config = dict(
    n_layer=15,
    d_model=256,
    n_head=2,
    n_kv_head=1,
    head_dim=128,
    d_mlp=704,
    vocab_size=2048,
    activation='swiglu',
    norm='rmsnorm',
    norm_place='pre',
    norm_eps=1e-06,
    positions='learned',
    qk_norm=True,
    attn_scale=0.0884,
    bias='none',
    tie_embeddings=False,
    parallel_block=False,
    init='uniform',
    init_std_qkv=0.0274,
    init_std_o=0.0,
    init_std_up=0.0274,
    init_std_down=0.0,
    optimizer='muon_variant',
    lr=0.00327,
    lr_mult_o=4.0,
    beta1=0.9,
    lr_head=0.00567,
    grad_clip=1.0,
    warmup_steps=58,
    schedule='wsd',
    decay_fraction=0.647,
    decay_shape='linear',
    final_lr_fraction=0.0,
    batch_tokens=131072,
    seq_len=512,
    doc_mask=True,
    train_tokens=565100000,
    steps=4312,
    dataset='wikipedia_en',
)
Each number is 128 + 24 x the weight over its row's rms, rounded and kept within 0 to 255. Layers, rows and columns count from 0. Numbers have three digits each. The size before them is the row's rms in percent of the matrix's.

# layer 8 MLP up, 704x256, rms 0.109, rows 590-623, columns 128-191
098:114090140112123107136155182077139133114126127134120151118149142133125132137106130146156147117113108156089136137071157125123108123130084094140115146140088112090115126115112131106157102161107146
104:120125111132166148117133134153165108099146152158125171115099138149098155107076136099140127104130121119137109114137146079131060123148070138103109119126159103115106133085108123138101137118160160
098:142112088133143077112141143143116139148108162102151170133102139132106102134144116097113106125155127142138122119124112116130079108112146128143148156161138116106154128116110099138142102174133140
095:083127126145142134128139087122187138113098127096159126137158138140127103106150128105149098151102105166113149104149136108168140095092170118172096122114158145132158102141159092133110171117183119
104:113195124111123082137140128175107119129119113108153132129126155086125078134144134108119111178104110095091086110086095079136138154104103104126126105164158137093116079098121148125112102149086130
091:137106131106176141125139146130099131139116147150115148127139117111136107134102139140134105107102078153124078129125117090133165151140129115131145151147134113102153097149181125107161164080114128
111:158110161116121077111133117113098163097115130123134129089097099145143108067100122155121163093129083088098176141131128147132056146141140096115148109123098123130096196140088104116182115122137165
107:123161130118155127178153104132122125128141084156079174088141099070099125132102138107129097147096114155113105134111132100109121127125183131143128100116128097128168127117120122120149136123134117
100:112164158140175125139096171149143066123124139140109177133144124138121108168153137102094093126115155140144143160107112115174147152161116133178132100146126131146102198091105141116151153111111155
098:132131120110094111114134189098140108125175087078110131137156155130137098131104141094107122123098142101165151158153139167120100112096105159096108128114125103144143151164120145127118117107123124
101:150109148158153089161122095124123109132154141066155083156107185121148102131158132113148101117142103142096149133143133089120103133122150140111138122104173157131159125123149160124131156079126083
102:113155093151123139133136102144138083073077134126130097108106143139131068146089086149105120143140133116124159127108136100135134119167133102075120118163120172097101135117153120142167153118064109
093:152133153137143129123124136070112142161147119141133110082108120136065108121147108128121183106085124148107108111160100177141123105168159171131116114166119086118173173136062106095161147110089119
098:108144074096143172119113152116129131149117121136090101122167098131133125144103118134121147090148142141113141132136100125108073134147165076143142139104136112135143151112094182131137148111141096
098:132122110133110121095158086091136138164170143147098103121132067154113120124095101080147132115141107121137133122135165123139135130165119113094152138154171140110149065171146118157104169134150107
095:095148113134131079114128107073127093129135138133132095127151128132158125123111137165114132119165121121141146128102107084115115157111122158149099128125115096098115121118140134092097115121107105
103:130121093124116101135135178097143138163163120123191077163121110174101145144093123110150146155150147119143121121126136134113122142145117130133126103100078120131115141107113106107151123167109133
100:132113145131153128126123130181121088102085129115161118128102144179154119139109123129147124141155110122134117119138114101137104147121148144137148092110098149085110153105103130180101107125136128
103:114147117124116112164161118109142127130130109141110112146117131091140170159121125098156110122122150133166092141103129100110175129152115139100130106184087145120100119058150141130153156132102148
108:130142135102138146101136149129096084147133149109097129124133121104101158068163114104105124143162125158146109127117137151156124120111143139117146117107147102136112143128112173094164114132116125
101:092102121094121107105087138124131120136151137135113144105126148127121110186116133176148132126096076166120116119138117149126142144087144086166128137081086152107104093133111156113122115136107089
099:176112130119127099149091164133141117118127100153167169160097141113104138150100150105155138108098127163103118129140151112139140100174158100142153104136109111130116067156130105155118120104110136
095:124163139121121134175088090151142091129129170109101135137141088098145100105110134118112091137113164129097124117149119092125111136098131102110175109162135113137111154071110151111128168097163152
101:121159096122103149101137099137143116097124110092143150126139159134155087169117118163159117103139121124140102056140142120110162116132140149090138172146156091109146137133133098113134139117116114
095:093105121097152114114135142142098130113093109178121123136082158114130134097148117114078138106126143121122156124124080114165167146123125129129122122088180125088140166186150133129142121128072119
101:124184117125169112112095137102105107114129143104113104129114146108107092139126120140173158121118164151128177149131126111155151151135110104151160148114144040131076143118127120161176143141142130
104:136101097088113064179169136111126111109123127147143104118113099134145136098091140108142120141107095133125122097076093167136138099138183096143102114132098123156127151158155157099098129141122105
101:133090125116110113101165137115134096107152103099176131130087105136152078060129136129133091138115184116107134136110150119135122116137143153100110121155124116119109127162115114135144106124125133
101:114147129170119134124109074161119100144118166133123145127137034149145140123078131104111126153127143170117126104137083132143126049170143110109161133130088117109148119112135115101146160138140121
097:140098095128134164115088104145125092143144121114139114120154125148126139118120156139151127092142104135144127117128160118100149101140149122122103142081100136165134072129132135098103145126142154
102:104117103132127111145105130159123157129131128139142143143084167138141224139112132143145127127153118134111117126127153106129093118149103163103076149118138111139124137145126129122128131135119118
098:104095130175085139092129124125134127119130143105132151090122139147116100122139122148102094119160121143116135123116094133101133139085111169155088124123108155118121145116083137152187117111143137
099:131133157112110093073101144152152166113101114126134090142110120131105128105155122085133164142146115152111104133110178138139101108142169151157118117137077157119130123081100135109156112088169153
097:092149135114138117178115151125134117158154196102121171132147146107164092123127139154134093114139151137107116150124133156120140100140145117133147110074152094168141172109156085153144170116128150
# layer 8 MLP down (transposed), 704x256, rms 0.1, rows 590-622, columns 128-191
100:090115113160098090085154091153141173134160110138176183101129114135183106126112099115155102157113113150124104136099124120104137134092138140136127080109132129130107107104142128118183121102083148
100:124159153096121158149185158106157133097126151152140114087152158155163130138105097102119129130148117134134104137156150144140103175125096135172133121140123047118148155112154125115114127089144137
101:142153127141151101118097132103124163127134130136121137132138111130159100174098115114148100073124108129134162122126111116134135105163104067154106116131146143135148154117102177112112147147130090
093:159110123151134142165156133159108115103141134159144143138145115126153101127154164103102125132111138173120114139142126113107150173087143117152151100143188143136100192124152178119130087118135142
103:152129147126077136131123133177141120143143132105101166141113100113107109099134110119110140126120100164169091097120152152127111166139060150140116135165100115137162096117124109144109153145139141
084:128107134168142183105115104105108113098181107158099114092136156141154138127068148129103135149133111139143163135157136138122138143149108130117178151127146104118121061117162182115126126121135168
106:143146144130089130123122153124097137137114108131122103113128140150138100174118126164080123125117091124130141117119119142147135172136103131161134109122180146169126130128119116154100083145184140
105:152133075122108083125110085154156119114165094120128129113133152118144093109145144136100118139066083154134147110139139130171139148118158140094096124136130141154094165103170126124077137148132145
100:117111120139133136169083148141114148136101104146141141115168150143160107152119119129089054092111130127169084110198124138132157126097119134107153127099182132152135138139115086127132137130174112
095:130097168148149141161168090136105112095138164137119143124126141114120135144138120106089112123140163136141129129153125141177094129121132131121111129125113136128155130190144080097162089181132115
101:120123131138089151114107106141121121142131067100087124105105151111099144113144088104105127188117144161109143120092119090121091138174121115142114152116119113123117139101107133106140084136114172
103:151151137142102119093154098123116127093167141093158117084149130072123124119182106086085103092155115175162144105095104111137129133106128132089112096153115103111144103131112133139101090136150109
100:150146125131133146124160115159159122116129142123135161142063120127167087135060123117078102121125081145147128152106148113151122166091137087092152100080118073134147132141178157119139099095171178
103:141124168168136157119138128106151140148170163126147168092114117144151136113133131131147133147109139124130095121128106095102144153131099124097146120159111109141141112149163119154146134159131164
096:134162151155146134120172107148177099119131177110145121115144125147117113138148118119150147110115180119123121145146144131153161123141121149116098137103140126103137107122126108114131097114139157
101:191158120131144119107147146184117072144125142107140086126079160106110152105179111157130143108103176131168132121125165111118128116115071131111125144142099076112133149102158148170133128148114111
102:139178161115138128171138148138145133128130109124103136149098127097113176130039122122123106108171103152163134172155124126146094138125116126134143138115170140100123119120116127128107116175144153
100:106162130120104147092194155133140111137121104133141111163161127162086127077139126090140154142141127095103124123096160122128097107093145142131166084159130086132120119137087138130138124168112115
103:126115107151149119140085113103136150136150146139086093095149143157192135123125153115128077131114127168110144138112155165138123143122152133156065094163171126140123129150157107146135154093121121
102:150147141157127142130111114102156136112124131111149106150126164138142136118147137138159121139132157085123083141131110189128086094093132119143106124149079128118150105098174144138121107074137148
101:114132129170090108155127116104165122122184109136130132143106118119098112112115115142138111144108151123160066154109123095101130127103146142141124139105201115138151109117128148102135155178153150
100:146111140128105123121128121127154131162153138103139122122107147160120156129147154187107119106175127043149109118146125106136115163166115120121113131148134113110091129134169137147137151159140128
087:125131099126105099129118126106134114110143111115137144115161128105096160139116120082171124121081147131098124127080135102076123133157148137162166101136149110130092095178133146142128147122154161
097:155138099142146134142108180138168105105119137123179130123109121121141112103136131146168155129077209158167104152150163106153111166117103133118123168111094134173119125179136135160138130125137117
098:122142074150115128095134129124128110169112135111088139135120090147130141130121136139100165094154110125100161137150124192156088136140116125133107117104105116143135114098133132134124146121140074
104:083149085116103129142135142108093108140182149134096101163138109116142144103125122108118110136160068102110118118089119116124130140133105137122110116135140146120138112107135089127137172098110139
084:141121157117120139122127097113136121104168120097146152128076106101134129113171107097125118143080100142181126124132140115128128108113116108116131100134181127124140083172113137113117126046152115
103:117128132086086094101129140155124121175116126135109127130130134140125125127102131162110105092121116174157137112154103137143119125142084148122100134140138124101121115125148088096165104073116105
102:118124110150122162177114098176130105098139137134098156128081119118148138162140127163139059172119079105086151181161122127132151125149138080101138138104158138123086132136116186093089108136101124
095:153179118123184117127132121080097134142139093130125139119191114131106096129164147107101202102095137140129123088102124131114155154091098125139106113135155141126136152160175097087146145123115095
103:120141154124154092121171120102140134169098151155099107138116137125144099128162139085123170112118146131170105091090166143125095165159149153123159133129089112097119133119143131158136143153111180
103:166114104098102131120127134132076139121079159152147117149098146146142105166156083105108098142105140142131133088123127114105173127151131117072119126090126152146108103168129118099132144188087132
101:122152119121133128147132095110077151111100146172108129128136143133137121128189134115160056156144085129080120139131106130123125117117140096128142127099157138150120128156114127143102111057162107
# layer 8 MLP gate, 704x256, rms 0.108, rows 591-623, columns 128-191
100:090147132114148131111153140109184184109141101175107120116166113146124146163117159129148148153114122121134124106106148156127105086108108093126170093151142130149115123139129129099104092137138120
102:134131136124201130158119149082091112106127126138098111111118150132161131140154136156106098104172179099108137116144152141140116122105130115124088147132108148131148135103122145123113148111130162
093:120140091162138154134164136112088132186107153122153139162114144117111145172123142141133150139103105113089127100136132161137131138132131135084159128099115133128122121114126154186129146126102110
108:148099140110137120136062143189114115150097108183140174131141101153116104162118158134118187089173142080109108137120115106134100132110103123129120104142170162125112149135191132174132167118118126
087:130106138112176158104120104070071138084138113146113129089105086137137160117118137103117114148132165101104147156120147088107133122112123127097138155111116120145093108095123161135109142141139111
100:155118137130094129084117119108174154089138120100147119120151139133127104162105146095132121131145115137107124072156123159074106118155091132105136191119147093113115192100120129117144103160141098
102:093111142163115097117159117088148146119122122152107109164122121143099113154110106104126107090088112123127139091128142173118182115105111138161123149102113089148114122123134110171129130136142129
099:098136108105112092144168139114138085113140136106115111119160178155130109125135103163110106135116133131159145107164131132137114099084141134175126134095108134126107142107124125177166148175154086
094:117074125120142132155108155100090081092159126082142122161188104133100151146161169087165117126154186179162147147127101127125149094121094130109139138130097140127112095134108164138124117076122130
097:111131131120156140159096072142150103154111137122151107099150136090144116136089147134171103159117120133128149126108158142123099150091136132150133120098136117162200138094121143153120160116120136
097:108133115118119117116092134080106124107126157082141111140140098127119158145152122133134106131134126165140117152119112147136107157123124141158130139171148120175116144093173063108156111177107082
102:111122153080107165102119136105156128145127088134153099102100124105163095126105098097142112131144134105095097147142104151131121139122110128122146116169139135137136124107137103102129144122163137
097:155129144159104098097151087152119080102171163119120103105140159140155127126147138095125127158089137090095122124073113143119144111125125105131128121133135133177135093077116136078114135120141131
100:129128163134127154123146156084137193167122104121124128126106101086114156125076081091115143132145116144121135125164113168081148155107105169149140163125139126138120146077109147179163156122147151
096:107130129130126136091080124091139143123126106140169166170095173083114167129172118103160084140157126140111113112131140136153118112111111119157138169111161144174144103155133093132123144135125185
098:129128090115119154160127130180152154065118090156121110147092151121119156097119097146092120150134121159114138136151134114088128123158102104085134120123148097161145168110101127137119150144195134
100:143133098168188111115117108118148118131123141122135132134143128141130163142115087116086102131160141065124137114149116125162128078096126124123101102055151085133125092126099156127134080127140131
098:128129113113122100122110149103127154150108105136110106128176108116106107117149132167123103160110129151147093086141122145104146061111116106141121104115111128116158157089090109111105138138126091
104:135152132169098118145112115112168114096137117112126115124175089155078096159123092137098097101070100139180084122104127106127155140105143120102163138161129132120126136081145085117087145141141149
098:131143104153122121134159128135184112123103158168102108183100128120110162171138120111117137117136145140123128109110062077129121141166125096127149127103088142137145119115143108134147191118106156
099:175109129153093108128140161097118154161122107084133096116097144120104111117163108120135125087135082121140158124121121141108126142138132129103159118151176136174142153142153117137139109137067128
095:125120161132124138098084129119118107127134119100119124104129107105101133089091145120135109140134156122139131045138117113133077154128133143140126118102156146156116136147143123088127122130101119
103:126102146103124145166135104116156155101121141101121129083099171141091113126094084122097091092125108129159116132119116111131114117126085084144105150154143088174186125134136127108145127208122155
095:110122109150117131104154133100167093079098148108163126095161128145167189120128139124116154134157108133166132091173160175135168114123062149139104104133096093138121083072123103130150112113103147
101:123101074115111138154121110168148147117114119143124146129136160143165134131163117123135142142113161093087149114085143148102136131137098088100130109107074123119091107123102086127144120121131131
101:128142108132143125140148192119142147087136164122160094106113088127118132175094116091115089096099121109167134142087090159153072132122133101105109131156130117123135156085148162118137122134100118
100:119139113169132125132116130108166160101143113144168132100137122134117147121157084133151154133155090128170110080112130139087109129080114167146124139122110144101132162107110089121118152174124119
105:121120150116134121104121132109087156137107111125133122152138077131123146131142147130128096073092110112140077089120128173114124102137127133082148137125113140126112131138131103125117161138145169
106:119144113112103112125119119127097124111161136150077135128111141112156157150163104118144183135094117149104126131119164119180103130142151145132122123118137117143103090138135146180159133147126152
098:151156141166089135110126149135121131152126116114110112132114142141142095137115163161121112116147126139107116105159110145126111137135166118091084125145112146141145120114181118127141108145152060
096:161123131090115154126144157148115112152131107111127077128158145152125159115128109124150114123152106103164142148125100142134151113153107145126164151145091084126139110127131172099134136132118144
103:115106134123176135187169100127119131142140137119146134107105077171083164170102104168122143101134099106106172108133123154117123106096152092114115116122164087153159138126137087080146119149103119
100:152093120097053124104081111095150130149155106136101131141141146105153116094115133113144110120163117121131151102102123109090173135085131118111113128160119099179112094098096136112131134100141106